Each number is 200 + 20 x the weight over its row's rms, rounded and kept within 0 to 999. Layers, rows and columns count from 0. The size before them is the row's rms in percent of the matrix's.

# layer 4 MLP down (transposed), 384x96, rms 0.199, rows 158-194, columns 0-95
101,186,225,234,192,180,210,219,198,216,185,205,160,199,192,204,191,213,206,203,237,207,219,182,200,161,202,212,193,215,190,182,203,204,239,186,222,217,199,222,222,165,213,200,232,202,206,228,191,235,185,184,219,191,198,212,256,206,193,178,192,198,213,195,229,190,200,208,227,216,188,210,216,190,175,183,238,209,215,204,197,178,188,236,213,243,186,197,184,245,200,191,197,218,185,143,213
100,191,207,180,169,180,184,163,203,198,241,237,181,198,180,193,225,225,221,173,198,243,192,215,195,211,227,184,244,221,211,197,187,192,178,218,200,206,242,207,241,214,199,246,206,221,193,233,203,202,201,188,202,212,224,190,220,234,206,223,200,197,218,192,218,226,222,200,231,208,210,183,215,217,185,221,173,184,236,178,206,206,202,211,204,205,185,217,214,169,225,221,218,212,197,186,219
097,181,182,174,172,218,181,176,202,175,189,215,189,229,204,197,219,221,211,159,203,199,163,192,228,203,204,165,209,189,210,173,219,230,173,201,185,203,185,186,201,162,201,263,188,191,177,186,175,197,210,207,208,191,209,242,199,204,216,226,215,221,173,186,159,200,207,238,218,195,198,197,203,159,183,178,184,207,201,215,210,217,221,203,220,201,223,207,206,202,210,176,217,215,161,178,182
091,176,178,171,207,210,192,228,175,216,232,190,236,244,228,182,203,192,200,191,216,208,172,198,221,203,176,234,198,157,195,168,223,215,185,212,222,232,215,181,189,194,192,208,190,209,214,210,213,156,202,214,202,194,180,202,182,212,205,195,218,211,168,188,203,216,202,198,161,193,192,204,209,192,208,171,188,204,175,209,192,204,178,130,209,219,176,198,178,207,190,197,180,170,230,224,218
089,228,239,230,178,220,196,183,200,215,186,229,197,202,179,207,197,209,206,241,194,175,212,217,222,233,175,205,195,211,221,187,174,205,214,240,176,223,191,161,158,181,213,244,212,192,191,211,204,204,218,192,189,230,184,207,210,208,199,213,185,213,191,158,214,200,204,197,185,208,150,171,213,190,163,192,189,197,208,157,204,172,207,203,189,205,182,205,197,181,225,229,183,167,195,190,207
089,218,237,180,183,171,167,207,205,184,175,226,180,229,217,204,189,180,199,196,223,156,194,170,205,226,213,223,189,218,198,201,180,202,176,188,204,171,202,207,185,205,149,172,219,182,205,211,211,171,205,187,235,185,199,229,204,190,189,194,217,203,249,212,206,200,155,203,216,197,153,208,191,215,186,188,192,210,219,198,203,207,234,182,213,182,233,226,219,203,201,239,219,188,195,212,200
101,184,192,194,176,171,205,192,195,226,237,226,208,200,218,196,207,181,191,229,181,239,206,188,180,214,189,223,195,186,189,183,240,215,245,210,199,210,187,196,201,190,170,178,197,160,214,195,154,191,208,201,225,227,178,218,167,183,192,237,212,215,221,218,207,190,213,203,170,208,195,218,204,239,208,212,193,196,152,198,239,216,180,202,177,203,220,205,189,207,162,205,224,207,190,168,210
099,168,198,183,206,171,195,205,185,215,163,225,160,230,194,205,184,247,217,207,210,175,178,184,191,205,191,189,229,189,231,196,226,191,217,190,214,195,167,232,201,201,138,205,184,226,175,166,221,174,192,193,231,222,206,209,191,245,194,206,220,225,202,202,177,195,207,183,176,190,216,184,209,227,195,203,180,213,228,194,214,234,211,210,210,201,185,214,204,196,184,188,175,226,185,199,188
109,170,193,216,196,199,187,229,189,213,216,186,217,260,158,210,215,223,191,205,201,155,228,226,217,219,175,188,200,194,196,175,217,184,206,180,188,207,228,169,195,200,198,207,191,168,202,218,212,213,191,205,204,182,222,200,208,177,238,163,205,198,189,206,224,216,180,186,209,186,190,225,220,220,235,181,195,203,211,199,175,174,258,176,208,208,226,217,206,221,222,197,205,208,168,220,214
101,167,222,190,175,237,213,229,217,175,220,179,196,188,196,198,177,179,183,210,209,216,220,211,231,208,214,205,202,188,187,164,180,210,178,184,203,210,181,204,189,177,186,176,190,223,206,229,185,189,169,219,203,220,240,242,190,237,190,200,215,161,191,206,231,193,209,185,182,182,208,187,208,179,227,178,169,226,199,165,180,171,204,209,168,187,221,172,180,200,233,203,169,198,202,208,197
108,193,202,186,209,234,222,219,194,213,204,217,150,221,224,194,219,212,239,211,183,191,208,210,211,223,211,148,160,171,210,179,205,188,236,211,195,198,207,199,196,170,190,228,206,199,205,213,197,171,218,200,196,199,174,209,222,218,192,179,164,220,189,168,171,193,236,198,181,212,218,159,219,182,183,208,213,225,175,222,172,188,189,219,171,179,232,203,212,192,204,177,197,212,218,180,206
096,173,187,201,187,191,153,187,167,185,194,220,180,189,188,186,181,216,202,190,207,201,196,173,181,169,204,210,192,214,193,211,175,198,190,204,202,196,182,181,219,194,213,198,198,247,219,207,200,181,202,208,181,197,217,231,247,190,193,246,222,182,186,218,196,221,194,222,201,179,187,183,216,211,210,211,181,246,208,183,209,170,217,206,236,250,208,209,189,204,218,202,229,196,135,203,221
103,198,197,197,232,181,215,212,204,174,190,215,223,219,161,224,219,208,211,234,194,184,234,217,206,211,198,203,191,168,174,181,192,189,194,198,180,199,215,226,194,164,165,223,207,190,194,184,172,179,168,208,191,216,178,190,243,196,190,201,241,192,195,183,199,173,190,191,198,188,191,190,196,176,218,169,219,179,217,215,201,250,205,221,226,165,212,205,173,198,180,185,202,221,243,196,237
096,198,235,221,230,242,186,202,201,168,207,190,226,185,218,229,174,215,225,216,198,218,199,225,187,199,201,238,230,198,216,163,185,207,189,225,180,191,178,203,193,211,172,177,171,218,225,191,226,188,188,208,155,204,220,238,178,206,190,204,236,197,174,198,223,198,217,215,186,177,229,205,209,160,205,192,197,185,220,168,213,197,188,181,189,207,180,216,204,206,217,160,212,187,186,175,213
109,211,203,204,210,258,198,183,209,187,188,178,191,231,222,215,165,232,166,208,205,219,202,225,217,204,173,207,199,188,186,165,217,222,210,178,200,198,190,209,219,200,202,209,136,189,190,204,223,188,203,218,224,213,160,207,189,186,211,189,218,189,216,199,219,198,187,226,171,203,183,200,177,223,225,173,193,205,217,192,218,198,175,179,204,212,255,194,185,237,217,193,195,215,233,222,193
086,204,189,186,197,196,213,201,219,189,198,208,216,209,201,156,180,187,213,225,184,191,214,197,211,157,191,168,197,190,236,226,216,195,203,218,220,169,164,212,205,183,227,177,205,204,199,242,206,210,187,190,241,227,191,211,197,154,215,164,180,234,183,242,165,209,203,223,195,179,217,205,183,171,197,173,220,198,185,163,179,182,160,185,182,190,194,212,203,208,196,224,209,193,203,213,179
102,206,234,212,201,195,178,163,203,211,206,206,224,185,215,202,197,209,242,209,212,194,177,180,211,190,173,214,204,190,183,230,207,238,203,176,212,195,185,204,205,189,242,177,205,175,203,195,211,181,201,194,186,206,190,172,186,228,176,255,214,203,227,198,194,185,184,233,224,218,174,199,175,183,192,176,185,216,192,194,230,191,223,145,203,153,204,175,183,221,179,175,208,184,185,185,179
102,176,187,199,215,185,232,214,184,211,188,216,192,212,186,224,185,211,207,200,194,188,218,180,188,193,235,261,193,172,227,192,184,227,194,207,243,177,230,204,223,234,246,200,198,206,184,216,195,244,167,207,203,185,213,204,222,231,199,177,207,223,193,159,199,218,172,218,215,210,228,173,163,198,213,194,199,186,172,171,206,202,215,189,197,198,227,223,197,196,204,212,213,224,184,192,208
102,184,177,192,199,207,189,222,168,184,176,214,204,224,244,183,216,192,186,204,160,181,197,198,184,156,195,197,202,194,197,252,201,182,190,172,205,149,203,187,242,209,183,178,173,186,162,178,201,182,179,195,180,226,199,191,216,176,166,198,178,207,201,175,208,220,188,193,218,188,163,171,200,220,197,231,173,196,192,206,189,202,208,204,239,198,195,218,209,211,238,189,210,192,204,192,186
100,209,183,204,187,224,199,159,168,186,253,192,211,204,176,210,222,194,203,191,196,206,232,190,174,175,224,173,234,210,205,168,228,222,206,195,207,209,180,191,204,188,204,195,204,197,149,202,205,242,184,197,189,180,202,200,202,180,209,215,184,236,175,188,174,204,207,207,212,203,208,238,204,179,226,208,168,187,213,201,227,196,206,218,164,170,185,190,192,217,228,188,210,191,248,232,195
098,179,241,215,199,181,204,225,192,206,214,185,233,216,187,202,191,173,180,215,200,227,160,207,229,213,219,221,178,206,177,189,220,210,220,198,196,248,201,215,188,205,176,197,188,222,215,202,175,215,178,201,191,165,155,190,159,216,181,206,186,186,202,204,215,211,174,191,197,174,231,192,214,202,193,189,215,186,240,168,158,189,229,201,174,191,210,215,218,178,202,186,161,178,179,201,216
105,190,193,217,189,203,208,194,210,230,163,175,215,180,182,175,226,214,198,227,187,199,216,230,191,198,190,192,162,192,185,196,188,176,201,182,204,197,180,182,149,181,211,205,198,202,187,230,199,217,178,174,185,215,188,237,237,208,155,176,225,215,203,219,209,232,189,201,186,171,205,176,186,200,173,186,228,226,217,204,205,240,202,157,220,189,207,197,183,227,191,181,222,228,200,169,189
101,170,160,187,208,229,196,199,182,202,227,218,190,206,201,197,220,180,200,192,208,229,206,208,171,217,193,188,186,174,181,194,210,200,185,201,181,229,207,191,176,180,231,204,196,185,206,239,186,232,204,183,223,224,199,183,229,189,201,205,228,172,192,210,221,192,163,202,159,188,164,182,181,206,160,199,145,165,201,204,177,196,230,217,154,193,214,196,212,195,211,178,197,210,181,171,211
115,175,210,182,212,223,206,167,182,224,199,192,201,197,194,212,185,214,223,180,183,217,186,225,191,223,221,190,207,199,185,224,222,201,211,182,197,202,188,207,235,192,145,246,184,205,151,248,200,219,180,212,189,176,228,202,200,193,202,169,217,204,180,190,218,218,190,211,223,225,196,191,198,209,228,196,221,203,202,244,165,209,194,251,206,193,194,190,223,201,233,231,188,186,191,205,224
093,207,192,215,210,198,210,202,184,173,199,229,203,194,217,182,244,162,211,205,200,191,236,235,213,191,176,234,200,232,188,176,208,204,218,220,196,224,203,207,187,186,176,182,217,223,192,198,135,212,207,226,177,197,163,177,205,204,176,169,192,249,198,164,197,156,172,189,175,198,193,211,192,229,180,194,207,185,183,176,206,183,211,180,195,204,171,193,217,200,213,211,209,184,214,200,211
099,217,198,212,205,206,182,217,180,197,212,208,185,227,233,188,219,243,177,192,212,201,240,218,205,197,201,190,173,185,193,192,162,178,223,221,270,232,201,184,178,169,197,219,212,188,209,209,210,171,218,210,217,181,192,205,201,237,193,189,197,194,209,184,250,225,199,197,206,204,214,206,226,203,249,190,174,185,180,188,182,217,237,224,200,182,199,230,191,205,177,221,217,200,198,200,200
096,213,184,183,204,166,217,155,202,207,236,221,182,199,169,178,199,222,199,201,151,210,206,197,213,238,210,167,204,197,236,192,215,194,188,189,198,174,199,175,171,193,190,240,221,210,206,221,190,184,193,192,209,178,205,217,208,185,222,163,169,187,155,167,196,212,212,197,198,181,219,205,188,161,212,207,224,201,186,229,215,209,186,230,197,235,190,209,187,199,217,199,194,205,243,221,201
102,249,200,223,183,203,196,189,183,159,212,229,206,206,185,175,169,199,192,204,221,171,175,187,169,217,177,177,188,187,161,219,197,169,193,207,215,176,221,185,199,218,221,208,205,171,198,221,224,209,193,162,191,219,221,172,189,185,205,160,219,188,153,178,190,194,218,208,236,178,215,209,188,205,190,178,214,180,200,177,190,217,180,190,226,207,178,209,221,185,172,202,194,219,228,183,182
091,201,202,165,219,195,236,200,226,217,187,229,196,187,194,195,171,195,211,236,200,187,220,211,200,201,184,197,217,220,187,208,189,194,173,172,241,241,200,159,216,165,188,178,229,195,207,171,189,190,227,161,215,220,180,224,211,199,197,242,215,186,197,216,164,181,202,185,158,195,191,179,194,191,191,202,194,210,223,164,232,220,193,205,221,234,215,229,226,208,184,209,208,189,203,195,208
102,182,197,183,199,212,187,211,196,155,241,158,199,208,194,190,211,214,201,190,203,187,178,210,226,225,182,182,173,156,178,216,231,210,185,218,228,189,179,197,220,187,203,164,228,196,173,207,219,198,223,194,189,206,221,187,180,235,193,199,206,218,181,202,187,224,151,228,192,181,219,218,190,217,199,200,215,156,202,200,218,168,212,210,236,189,177,181,193,214,183,199,228,214,176,203,233
091,221,219,196,214,192,209,254,178,209,209,200,205,230,233,206,199,183,218,178,171,146,222,197,207,201,230,220,224,227,214,212,207,222,180,172,171,185,175,216,212,219,209,202,191,198,198,229,178,208,192,230,202,197,179,214,167,203,175,205,158,172,158,205,220,213,213,186,159,215,163,192,204,184,177,179,204,202,198,209,201,227,183,204,204,211,208,193,219,214,205,216,168,210,201,195,170
088,217,244,207,196,166,169,173,189,180,204,211,167,191,221,217,178,200,227,200,215,192,214,193,214,183,182,196,195,217,171,253,207,161,222,207,211,183,184,208,209,180,186,206,170,182,202,185,190,212,242,188,208,222,226,205,227,170,202,178,217,171,219,226,212,162,196,198,253,226,181,191,204,228,219,187,196,201,225,171,202,198,221,206,181,188,213,192,234,203,191,192,208,206,205,182,215
099,170,208,200,199,237,218,202,189,220,196,220,225,166,216,221,196,187,228,189,189,215,211,253,207,203,213,221,202,238,214,191,195,203,203,226,197,166,196,227,207,223,176,205,215,216,217,170,190,187,194,176,175,169,226,162,208,185,195,192,180,194,203,207,199,158,195,215,192,249,161,189,230,216,199,192,197,201,189,204,198,201,203,222,232,190,231,196,180,199,213,191,220,217,174,249,197
102,203,247,211,208,238,198,222,190,215,184,184,218,232,222,167,200,232,190,198,178,196,219,213,170,182,203,179,193,168,234,182,201,188,170,213,179,223,174,170,216,200,190,210,183,226,181,215,216,172,185,194,217,201,195,202,226,224,197,225,211,208,223,156,183,191,209,201,183,210,219,215,201,223,208,218,161,227,205,217,212,195,191,207,181,252,194,215,160,181,201,213,211,168,216,200,201
093,199,188,216,191,224,191,236,154,198,228,171,203,234,219,180,197,184,202,189,190,214,216,178,199,240,202,182,217,166,222,171,192,182,181,204,219,204,198,205,205,198,194,214,182,256,188,193,213,192,229,197,170,215,219,202,164,162,232,220,212,232,200,180,188,237,205,210,206,218,183,227,213,194,194,177,216,173,210,238,210,191,184,178,208,201,187,186,186,198,196,187,193,185,169,211,163
102,182,198,158,194,163,193,208,190,217,204,241,188,224,176,193,213,193,201,179,209,197,195,186,181,206,204,194,196,199,202,221,210,185,202,179,212,203,213,222,182,201,210,225,185,202,182,199,200,184,220,177,186,217,242,204,180,189,218,215,167,231,187,224,176,230,219,190,193,195,167,199,210,165,214,191,195,209,212,165,168,210,255,233,166,214,216,167,217,180,221,178,164,231,196,226,184
088,226,219,209,216,214,236,209,155,179,239,175,218,216,155,210,212,195,197,201,213,217,211,206,194,206,214,193,200,199,186,190,200,181,216,224,195,184,210,187,227,213,196,223,218,211,211,236,226,214,193,234,198,202,207,189,226,226,181,202,189,243,150,173,176,203,192,198,203,211,194,203,203,192,210,174,196,200,215,198,190,159,184,167,176,260,179,201,180,190,174,191,204,192,235,199,219
# layer 4 MLP up, 384x96, rms 0.273, rows 159-194, columns 0-95
104,194,219,181,179,200,200,162,214,203,207,175,216,235,180,185,222,195,200,175,187,218,225,209,204,186,207,248,191,197,249,211,161,212,199,205,163,170,198,246,164,198,216,214,208,213,166,181,165,209,229,189,195,228,194,186,206,172,161,219,203,210,218,200,220,218,206,211,196,205,187,188,209,201,221,212,177,188,219,204,221,184,189,225,184,166,191,223,189,221,201,206,206,191,213,235,176
106,172,217,216,213,198,169,236,173,202,178,222,193,206,194,196,224,198,184,195,196,181,166,169,194,185,220,175,228,203,201,206,188,203,217,223,250,208,181,150,190,221,195,209,211,189,191,176,216,208,225,216,210,247,170,182,210,196,239,205,211,220,174,177,213,192,144,204,200,230,202,211,205,198,204,199,197,221,163,184,189,221,216,208,203,187,218,209,199,184,244,193,192,175,212,198,187
091,239,191,189,209,193,221,204,187,197,209,188,179,162,182,191,186,203,199,204,212,202,218,178,169,232,204,170,195,204,219,214,205,170,189,198,197,202,163,215,208,198,217,227,238,224,211,197,214,220,148,200,219,216,186,182,213,181,197,231,218,207,201,218,203,169,183,213,199,179,218,190,209,160,166,252,169,213,224,221,163,191,230,213,181,201,203,169,193,181,186,205,195,238,189,215,204
091,175,188,163,204,179,193,217,190,174,194,146,226,210,206,196,194,178,199,212,245,205,162,210,201,204,199,189,214,193,157,212,201,201,200,180,214,190,228,218,229,223,197,166,180,181,216,208,205,191,204,214,221,223,182,224,170,190,187,188,217,196,195,252,194,216,196,237,201,221,242,213,198,162,206,194,185,184,238,233,192,210,191,218,186,223,183,192,191,191,201,183,168,208,195,213,180
097,217,168,171,221,227,224,228,228,172,208,227,189,215,197,182,201,260,195,191,208,177,206,207,204,192,183,196,226,202,174,197,198,193,200,202,181,213,192,177,141,190,212,208,208,217,194,181,190,202,203,231,222,203,181,182,204,192,194,221,188,185,183,208,205,169,198,204,189,202,202,190,176,132,219,208,219,179,198,170,165,196,185,185,215,196,180,203,203,223,185,176,214,192,245,223,210
095,196,214,205,215,222,219,207,184,215,199,194,245,170,196,186,191,178,184,240,192,185,211,183,173,196,214,193,208,186,209,201,231,231,202,136,222,197,202,179,185,214,166,141,210,184,204,187,187,185,211,237,203,203,177,221,218,218,188,197,194,198,208,212,213,196,188,193,212,187,167,182,164,220,228,175,228,219,163,158,200,177,193,188,184,195,219,181,212,194,216,201,182,195,191,206,221
105,188,210,202,198,151,202,219,193,214,185,211,201,225,202,180,172,215,194,189,203,177,211,232,169,197,190,208,175,207,210,227,177,207,216,191,224,191,194,226,244,185,186,185,217,198,148,202,229,179,211,199,227,231,210,228,208,226,211,236,209,203,210,190,212,213,194,211,178,173,218,212,204,225,208,206,156,220,196,153,177,184,194,205,174,169,238,185,182,223,187,177,183,222,204,195,202
112,189,211,222,225,236,212,229,211,252,193,177,237,236,199,183,212,171,204,175,218,186,182,216,202,161,208,194,226,206,198,203,188,234,237,198,194,219,176,197,204,194,190,177,208,206,181,146,203,220,206,202,209,187,194,184,248,212,209,204,196,203,197,197,186,207,188,250,204,204,201,196,189,185,210,211,232,192,177,222,199,178,220,172,183,189,190,194,205,214,180,212,189,240,188,159,202
104,195,182,156,215,204,196,192,240,192,176,233,172,222,189,196,198,195,195,182,168,192,180,210,177,209,210,195,217,221,211,207,201,241,189,219,156,204,234,189,209,227,168,230,174,196,171,211,205,182,204,192,221,180,185,175,199,214,215,176,200,212,193,186,206,199,188,192,201,186,184,153,199,228,203,224,251,198,187,183,222,188,207,204,174,172,213,143,196,196,201,226,201,212,196,213,188
109,197,183,200,184,204,194,172,205,197,234,216,210,223,195,205,184,187,189,209,183,210,190,205,213,192,192,209,198,230,206,220,188,216,180,203,195,186,130,220,165,178,212,215,208,179,209,188,207,211,208,223,189,201,188,172,216,235,226,223,190,191,180,218,202,185,206,243,208,219,170,243,204,172,194,187,175,181,200,217,182,201,186,230,187,185,233,151,206,226,190,167,172,230,227,187,190
098,207,205,212,215,219,248,193,211,192,226,166,216,195,185,212,222,194,188,205,186,215,173,210,178,162,221,197,201,189,209,170,223,213,200,176,227,214,193,212,184,172,216,199,207,170,172,209,168,202,217,185,232,213,193,196,188,246,188,226,184,191,164,194,240,163,222,185,217,201,220,217,162,207,204,211,182,179,189,232,210,230,227,208,212,186,194,184,236,187,192,193,167,209,217,186,180
096,213,216,200,212,190,171,203,210,166,197,188,235,198,138,189,203,187,203,202,227,210,194,171,198,184,175,181,181,205,215,211,221,209,211,211,204,194,215,201,188,172,157,197,227,162,200,180,204,199,151,226,205,221,230,184,230,194,199,202,196,188,173,190,223,149,222,193,225,190,199,170,217,206,189,161,182,196,223,227,186,214,219,219,196,186,213,190,218,193,221,207,206,197,204,235,228
100,224,201,204,221,188,180,230,214,221,221,188,193,220,193,193,218,202,207,223,157,174,180,188,212,214,213,194,202,205,202,195,194,210,188,166,174,195,218,216,187,226,179,209,171,208,186,222,190,209,230,216,203,168,216,140,215,188,196,188,191,209,188,216,213,238,156,205,221,177,221,203,192,223,192,201,220,220,178,196,204,241,266,198,192,220,194,188,200,182,199,216,202,211,172,178,170
099,183,205,216,192,176,230,228,208,182,154,212,222,218,218,209,230,177,194,184,171,186,174,206,182,237,191,190,207,208,203,230,175,236,190,195,203,212,246,181,246,166,193,212,177,208,237,184,220,186,178,214,196,166,208,230,208,200,158,190,224,172,204,170,205,223,183,206,205,199,190,191,181,198,198,211,211,192,184,189,183,196,225,211,212,188,189,211,234,196,220,204,187,205,171,233,199
082,178,206,196,211,196,185,215,189,222,156,176,190,167,213,213,200,172,238,210,218,201,175,185,212,230,189,234,193,176,156,165,198,234,183,223,174,213,234,184,177,220,182,210,193,233,233,206,189,177,213,195,205,194,158,195,195,206,195,178,210,210,217,189,187,202,200,192,206,234,202,185,220,193,224,240,191,211,198,199,200,218,160,216,185,223,222,237,202,182,193,224,200,180,177,198,213
096,197,167,218,222,227,252,212,213,194,178,209,194,199,206,215,194,189,176,200,189,191,216,260,186,202,221,166,200,218,174,187,198,171,192,239,209,186,217,196,158,187,172,219,170,218,212,170,194,206,182,230,193,195,219,225,197,194,212,202,196,209,175,209,167,186,192,184,189,186,208,207,226,193,178,227,216,179,206,168,190,213,189,226,202,201,225,196,195,181,188,162,194,188,245,198,230
097,205,199,193,188,189,185,212,200,225,200,230,213,177,189,187,184,175,196,209,180,188,262,202,215,192,179,178,193,201,221,168,180,216,198,182,208,169,203,224,224,210,190,176,169,199,194,193,176,253,180,225,205,210,189,254,229,200,218,216,211,210,190,188,187,174,191,222,177,182,168,173,160,222,184,223,176,189,203,183,185,180,197,216,203,168,219,228,202,200,231,207,210,187,202,180,198
097,147,232,190,198,201,197,216,207,218,181,203,226,168,207,218,168,162,179,243,213,176,195,171,179,143,201,203,211,182,196,201,203,219,187,191,193,190,191,195,244,199,202,200,165,219,184,185,204,199,191,203,184,213,177,183,206,204,190,185,196,224,245,193,208,213,199,219,216,194,188,221,212,195,220,229,158,219,194,182,212,187,219,194,224,206,244,198,185,204,233,178,191,213,201,186,226
103,189,176,226,230,246,192,175,163,210,194,245,203,198,192,169,239,224,201,204,210,193,203,175,201,181,188,176,219,199,179,201,171,200,200,233,195,206,217,209,180,198,219,204,197,179,225,203,266,182,232,200,176,211,170,188,188,239,194,203,220,171,226,225,186,213,203,228,194,203,196,214,208,197,205,192,219,240,221,187,201,174,180,207,189,195,209,185,211,195,216,202,183,172,177,189,214
087,199,194,209,191,168,213,155,208,190,233,187,157,202,210,200,179,184,195,144,186,169,217,191,220,190,206,194,207,199,217,208,205,191,208,199,215,182,187,200,207,220,218,174,217,184,236,222,169,184,226,196,209,238,217,222,203,171,201,198,196,203,202,193,202,196,185,204,212,193,200,188,189,204,204,201,162,231,203,228,190,222,209,232,214,258,205,193,198,152,202,172,229,241,209,222,205
099,174,231,235,221,203,158,204,202,216,208,214,208,214,177,187,181,208,174,197,200,196,235,217,221,191,198,173,193,219,230,240,185,202,245,228,173,220,210,224,213,185,171,223,233,218,203,176,169,216,196,181,211,176,195,171,165,198,187,240,237,224,193,186,189,205,213,198,215,190,193,211,173,204,201,212,193,215,201,209,198,199,180,204,210,204,200,171,194,197,251,208,197,204,167,190,225
104,212,190,197,214,173,235,222,200,170,184,207,190,171,245,235,241,204,217,203,222,207,215,205,199,191,195,183,198,218,224,187,175,190,234,204,213,196,182,206,207,207,210,163,228,193,218,190,180,188,200,218,172,186,201,254,196,170,178,214,179,216,160,225,198,188,195,199,185,207,231,181,170,242,205,195,194,240,209,230,188,179,191,181,208,218,199,228,217,215,177,190,191,219,188,188,214
119,218,188,179,175,200,168,204,203,241,206,214,169,246,201,193,188,204,212,182,226,246,210,187,188,201,183,213,195,176,177,198,224,218,201,230,182,233,221,186,188,197,214,210,199,179,194,211,222,215,216,198,184,224,194,219,230,197,219,182,207,196,193,180,243,189,233,215,252,192,205,236,174,239,180,197,224,179,202,219,179,186,235,182,186,193,199,188,231,183,200,207,204,224,202,201,183
084,234,202,176,233,183,175,227,204,217,181,185,182,206,197,191,194,214,203,204,218,209,189,222,230,196,172,172,182,207,215,192,160,231,177,182,160,195,202,179,232,226,182,183,203,197,200,216,216,195,169,183,201,226,183,197,165,172,216,224,198,183,160,247,207,205,205,241,181,200,172,198,162,193,195,222,226,198,191,197,214,184,224,170,225,200,185,213,189,217,206,202,186,196,194,236,198
095,198,216,198,185,185,173,201,202,218,216,213,200,250,209,209,212,211,199,205,217,202,216,193,189,217,217,212,187,209,221,207,210,217,214,225,223,177,204,250,190,201,219,218,219,231,192,202,186,199,221,179,199,213,148,204,229,221,168,202,181,191,207,190,214,216,181,166,220,193,153,163,182,202,251,188,188,196,198,176,169,195,195,222,173,180,184,182,205,193,187,214,243,179,237,199,212
094,222,238,202,219,246,191,179,189,183,181,199,193,220,231,215,205,185,188,220,211,226,212,190,195,206,182,229,173,186,195,224,185,213,208,234,221,208,207,226,166,179,219,198,176,216,206,162,227,210,201,211,204,189,214,202,194,170,200,229,206,196,214,209,168,204,211,186,239,206,154,161,203,244,164,184,175,215,208,174,207,182,215,181,195,187,204,199,185,230,201,224,206,189,188,173,179
095,208,208,209,213,187,187,214,188,253,205,167,193,164,244,180,211,220,198,190,227,185,184,185,191,201,200,211,200,180,202,203,216,211,197,197,195,218,201,196,211,218,199,146,192,177,196,221,148,203,195,198,222,194,204,226,222,203,179,229,168,169,173,256,221,183,215,219,199,204,213,227,216,193,197,203,174,210,194,197,154,208,180,191,239,192,216,195,197,196,172,169,206,219,186,208,200
090,199,206,174,183,175,204,214,211,223,226,196,178,216,222,190,220,179,198,225,178,160,167,196,155,196,190,190,192,218,237,183,216,197,214,216,206,238,191,215,200,185,174,214,170,220,182,176,198,207,208,195,208,224,260,224,234,187,208,204,210,164,196,206,187,184,182,212,165,198,184,183,225,194,206,189,227,196,226,177,206,214,167,183,200,205,205,205,193,181,247,214,173,196,205,198,176
099,188,239,182,208,199,188,203,213,161,192,185,195,200,209,217,192,208,205,221,179,175,215,184,199,219,206,152,203,216,230,209,177,143,196,198,198,194,248,210,183,210,173,209,209,256,182,201,209,210,226,228,194,188,227,193,235,195,192,212,194,207,190,217,172,199,174,221,201,198,233,210,203,227,233,183,206,198,221,181,199,170,202,220,227,207,210,212,194,201,197,175,231,216,182,180,235
091,229,190,201,201,186,210,204,182,184,176,186,205,182,159,182,169,156,220,206,179,200,205,190,182,184,231,204,240,226,185,223,229,188,228,152,170,207,157,216,204,184,229,195,195,218,210,211,190,202,208,216,175,204,157,207,213,172,202,180,201,185,163,190,192,170,215,201,198,197,170,211,222,214,176,220,210,209,236,193,191,195,197,219,203,212,211,156,212,192,194,215,236,204,198,211,212
085,210,221,219,159,209,188,177,218,188,238,204,198,179,212,190,224,227,157,166,218,176,190,183,207,218,203,250,187,226,202,213,202,208,209,193,200,182,166,177,224,227,228,204,231,235,224,224,191,174,211,215,228,217,190,191,185,199,178,200,215,192,209,240,197,204,183,211,218,215,206,199,187,163,183,177,192,230,207,210,192,229,220,185,214,228,218,201,205,195,239,207,189,217,187,225,213
102,170,209,228,188,209,213,196,203,217,202,185,214,178,185,172,197,169,223,232,200,203,182,247,184,164,187,233,196,213,208,218,192,211,185,181,207,182,208,195,196,180,211,231,218,180,174,146,204,215,134,201,228,212,188,208,181,211,201,173,196,205,230,204,222,176,185,208,194,244,201,190,212,223,210,231,222,202,213,218,201,184,218,229,217,194,220,197,202,207,195,197,207,219,192,242,201
109,184,220,166,224,206,219,190,218,214,177,183,176,199,194,198,199,196,205,163,223,228,195,226,179,227,199,152,193,184,250,189,200,198,176,214,255,200,187,212,183,188,212,164,179,196,188,214,170,202,226,213,202,232,181,211,204,208,188,200,206,202,195,194,199,210,196,213,202,244,220,192,212,190,210,187,174,216,241,165,212,167,247,221,171,214,198,177,192,196,196,214,190,198,193,183,191
095,197,201,160,217,206,211,204,230,181,218,177,178,195,160,180,196,232,191,203,201,214,185,235,215,182,213,193,185,201,208,210,200,207,201,204,207,224,208,190,213,210,196,193,201,212,153,197,184,189,196,194,237,244,195,160,185,225,166,202,209,193,206,191,214,217,214,186,211,196,201,171,199,215,178,236,144,184,174,171,175,171,204,217,217,202,190,209,152,155,186,214,221,196,195,208,180
105,202,198,231,228,178,203,197,195,187,194,205,170,194,205,191,178,178,220,177,235,227,175,216,243,209,183,204,207,210,216,192,202,227,203,168,182,216,198,183,167,228,209,199,177,182,199,178,203,193,224,195,159,208,198,197,217,194,179,190,216,195,184,191,180,241,226,197,236,160,181,199,239,207,194,199,200,188,210,181,187,158,218,211,172,200,175,251,181,175,206,183,214,213,191,223,176
094,221,217,210,199,201,176,177,196,245,207,162,202,201,171,211,161,188,185,200,200,203,179,169,191,215,175,244,208,190,209,199,179,198,216,181,177,203,211,200,212,177,182,233,191,203,209,251,209,234,210,219,206,202,214,183,184,213,188,213,234,198,188,200,191,206,203,216,187,205,215,181,181,184,247,194,231,206,213,198,155,207,206,213,166,245,211,207,159,201,182,215,177,221,198,182,189